Each number is 50 + 12 x the weight over the matrix's rms, rounded and kept within 0 to 99. Layers, rows and columns count from 0.

# layer 3 attention query, 128x128, rms 0.0721, rows 100-127, columns 0-63
52 60 51 34 48 68 55 55 25 57 62 38 42 33 60 39 59 48 45 41 54 66 44 39 57 46 48 59 51 44 72 42 39 48 41 35 60 64 47 60 45 71 60 43 54 60 64 57 56 52 40 43 45 35 31 44 62 65 59 75 52 73 64 41
53 59 56 44 61 61 38 63 49 54 56 27 46 38 50 53 50 39 61 49 49 72 38 43 33 57 48 49 41 35 54 51 39 33 28 36 72 66 40 55 54 58 56 55 43 54 41 67 53 59 58 38 61 55 50 37 64 55 54 59 53 51 56 52
51 60 42 41 53 51 51 29 61 42 57 45 57 35 47 32 52 64 67 60 54 50 57 56 67 58 46 60 48 41 47 50 30 41 42 32 47 56 56 38 49 54 53 62 53 65 21 33 59 60 38 54 65 52 63 47 49 48 48 54 49 46 45 50
34 41 38 62 62 54 62 53 48 62 50 58 46 60 40 55 38 53 44 49 44 39 60 44 49 61 43 66 64 57 69 34 59 62 50 52 36 54 56 61 65 44 51 35 45 41 27 68 55 54 58 62 41 33 69 43 44 40 61 28 58 41 56 57
39 52 62 52 46 18 64 54 35 57 41 60 64 43 43 44 43 56 48 49 48 32 57 49 46 55 61 51 36 53 34 45 29 59 52 52 28 40 46 56 42 43 63 30 62 46 40 35 58 58 48 66 28 57 56 54 31 70 41 46 53 58 62 50
52 49 61 17 26 60 55 71 51 44 73 47 53 51 51 53 54 45 50 54 68 53 47 44 27 22 46 73 76 32 60 40 45 59 35 42 47 46 25 67 71 75 49 58 24 42 63 70 58 54 44 32 73 68 64 41 87 36 61 57 35 56 78 40
34 55 40 62 59 43 37 41 42 47 54 52 41 40 48 54 49 62 50 37 47 39 70 64 66 52 41 76 31 58 44 45 62 47 55 61 50 52 60 56 57 38 34 61 58 38 31 84 48 67 62 53 50 28 63 43 22 35 56 45 68 42 28 54
51 32 39 56 46 48 41 45 43 24 56 68 53 51 50 40 43 57 39 48 53 30 67 57 69 70 49 44 39 50 53 52 59 65 56 57 42 44 75 50 42 40 22 71 67 47 33 49 46 52 57 64 64 52 61 58 41 39 57 37 60 54 29 53
41 34 27 52 46 60 45 27 72 54 31 41 48 44 67 35 57 41 51 38 46 58 43 39 52 37 41 41 41 31 46 22 49 46 33 57 42 26 29 36 49 54 56 61 60 47 44 52 48 46 67 33 39 40 43 47 31 43 53 45 55 58 72 55
49 55 38 67 53 41 46 28 58 53 71 47 56 42 48 45 19 53 29 68 58 46 48 41 73 60 58 46 50 62 60 45 55 69 34 56 43 53 62 46 33 26 41 47 56 35 72 41 47 25 47 62 31 37 59 66 47 52 58 42 49 50 40 55
37 54 52 59 43 35 60 48 74 64 46 47 29 55 43 49 35 43 47 27 44 43 57 44 40 54 35 58 39 41 67 56 47 54 27 43 44 70 50 55 53 46 56 31 58 58 45 48 44 44 84 48 66 37 57 38 49 54 59 63 46 56 53 43
37 41 46 49 47 53 32 60 56 49 32 66 21 47 35 46 56 49 64 62 49 54 60 66 65 53 42 45 54 50 56 63 56 35 60 59 40 90 53 44 57 47 38 45 48 51 49 75 50 62 37 69 45 53 56 34 14 35 67 50 72 53 39 66
36 42 34 64 28 56 42 69 42 31 38 58 33 37 58 77 44 50 51 20 25 60 50 55 59 40 42 30 56 26 37 48 69 46 65 65 48 62 71 28 56 46 59 67 32 60 55 68 59 52 70 50 77 26 65 48 22 47 42 52 40 57 49 50
64 51 44 60 45 39 50 35 60 38 30 51 53 51 42 40 68 56 68 54 49 60 62 49 43 36 53 60 45 39 60 47 56 47 47 56 41 40 58 58 45 26 59 59 45 36 37 68 33 52 65 39 47 57 46 57 59 63 53 40 62 35 34 60
34 62 44 56 56 47 51 35 69 55 50 35 47 34 47 38 57 61 47 39 39 43 64 51 42 62 45 33 36 78 40 43 37 38 55 35 64 52 68 54 29 27 48 34 77 44 49 48 42 63 58 64 31 49 31 63 19 47 48 42 70 41 38 53
62 51 57 36 49 52 45 43 60 55 48 73 49 57 43 50 49 54 45 64 59 41 46 48 59 51 55 65 51 48 60 44 39 46 60 54 50 51 43 43 52 50 34 46 60 57 54 36 57 47 53 60 57 64 36 44 70 68 49 44 57 47 61 30
44 38 32 23 33 51 46 63 72 52 59 35 45 43 35 58 43 52 47 29 22 55 36 59 55 62 66 44 58 61 47 42 45 43 56 53 69 44 42 32 46 60 47 49 57 62 61 50 59 46 51 52 52 47 61 50 54 57 23 59 29 57 58 37
70 45 52 57 52 51 63 62 19 47 53 62 56 70 49 39 58 53 59 54 51 51 53 53 27 39 31 74 42 38 64 58 46 73 40 62 39 44 62 61 62 44 48 43 29 40 40 62 59 27 64 25 70 33 48 60 71 49 43 56 52 38 52 58
33 46 61 52 37 55 83 55 57 33 63 57 61 39 52 52 43 52 32 48 38 35 45 50 66 66 69 55 67 41 44 17 49 63 39 40 38 45 44 53 24 42 45 38 56 32 54 48 77 66 46 61 49 48 39 46 40 55 43 63 34 57 62 49
52 49 56 39 36 55 53 45 45 62 61 32 62 47 59 47 58 53 43 62 44 57 40 50 67 42 52 58 45 53 42 37 35 39 38 42 51 51 60 57 46 41 59 55 63 46 43 46 53 48 40 54 72 38 45 52 46 61 29 49 56 65 56 49
37 66 63 48 66 42 39 53 42 51 50 44 38 52 42 56 68 47 56 47 54 38 47 57 37 57 57 35 54 48 44 63 57 37 49 53 32 31 49 38 43 52 63 48 54 57 40 44 28 51 52 32 46 56 50 57 57 46 45 50 41 40 35 53
56 69 50 51 51 45 60 46 52 45 40 73 54 49 45 42 46 57 38 53 55 65 43 52 51 66 31 48 17 68 60 76 33 52 42 55 35 38 39 57 41 62 50 50 53 31 55 51 67 54 61 35 34 77 61 55 53 56 57 31 59 47 44 45
55 37 31 63 58 50 42 32 71 62 20 29 29 71 46 44 32 35 36 61 50 47 44 56 73 43 61 38 36 54 43 67 47 29 44 56 54 62 69 34 53 41 59 71 57 66 50 44 53 50 57 64 56 63 60 38 33 36 39 44 64 53 53 44
53 32 73 59 26 47 81 60 50 33 57 58 72 42 75 48 61 43 54 51 68 54 45 47 40 39 40 31 63 37 44 38 52 50 62 69 39 55 40 72 55 56 58 38 33 47 55 46 69 69 56 48 38 36 66 49 74 43 51 61 44 36 62 60
69 39 47 58 50 45 32 56 44 44 23 43 35 56 34 71 48 49 51 58 43 68 45 52 55 44 49 30 71 29 53 69 63 68 46 71 36 46 64 52 75 57 43 53 60 51 63 64 57 50 61 48 71 43 47 36 53 37 53 49 68 37 25 57
45 76 29 57 41 58 61 62 61 40 43 51 44 54 44 52 54 54 51 37 41 35 52 30 49 47 53 64 33 46 51 59 34 59 52 48 32 70 53 68 55 51 48 41 31 43 61 49 71 52 54 48 60 61 62 45 49 40 66 40 38 70 60 55
45 42 38 55 45 54 65 37 38 54 39 31 49 59 69 22 55 47 40 41 49 58 68 25 48 37 42 53 31 56 54 70 55 39 43 44 51 44 52 45 55 38 55 47 31 66 64 71 67 50 44 27 46 34 54 43 64 46 74 65 53 48 70 61
42 52 48 57 33 38 38 51 37 52 42 42 45 49 59 60 52 51 48 51 49 56 53 61 66 66 52 52 55 60 50 54 50 78 62 51 40 61 65 55 52 45 57 30 38 72 41 64 37 55 60 42 39 37 61 46 48 57 57 35 62 55 62 59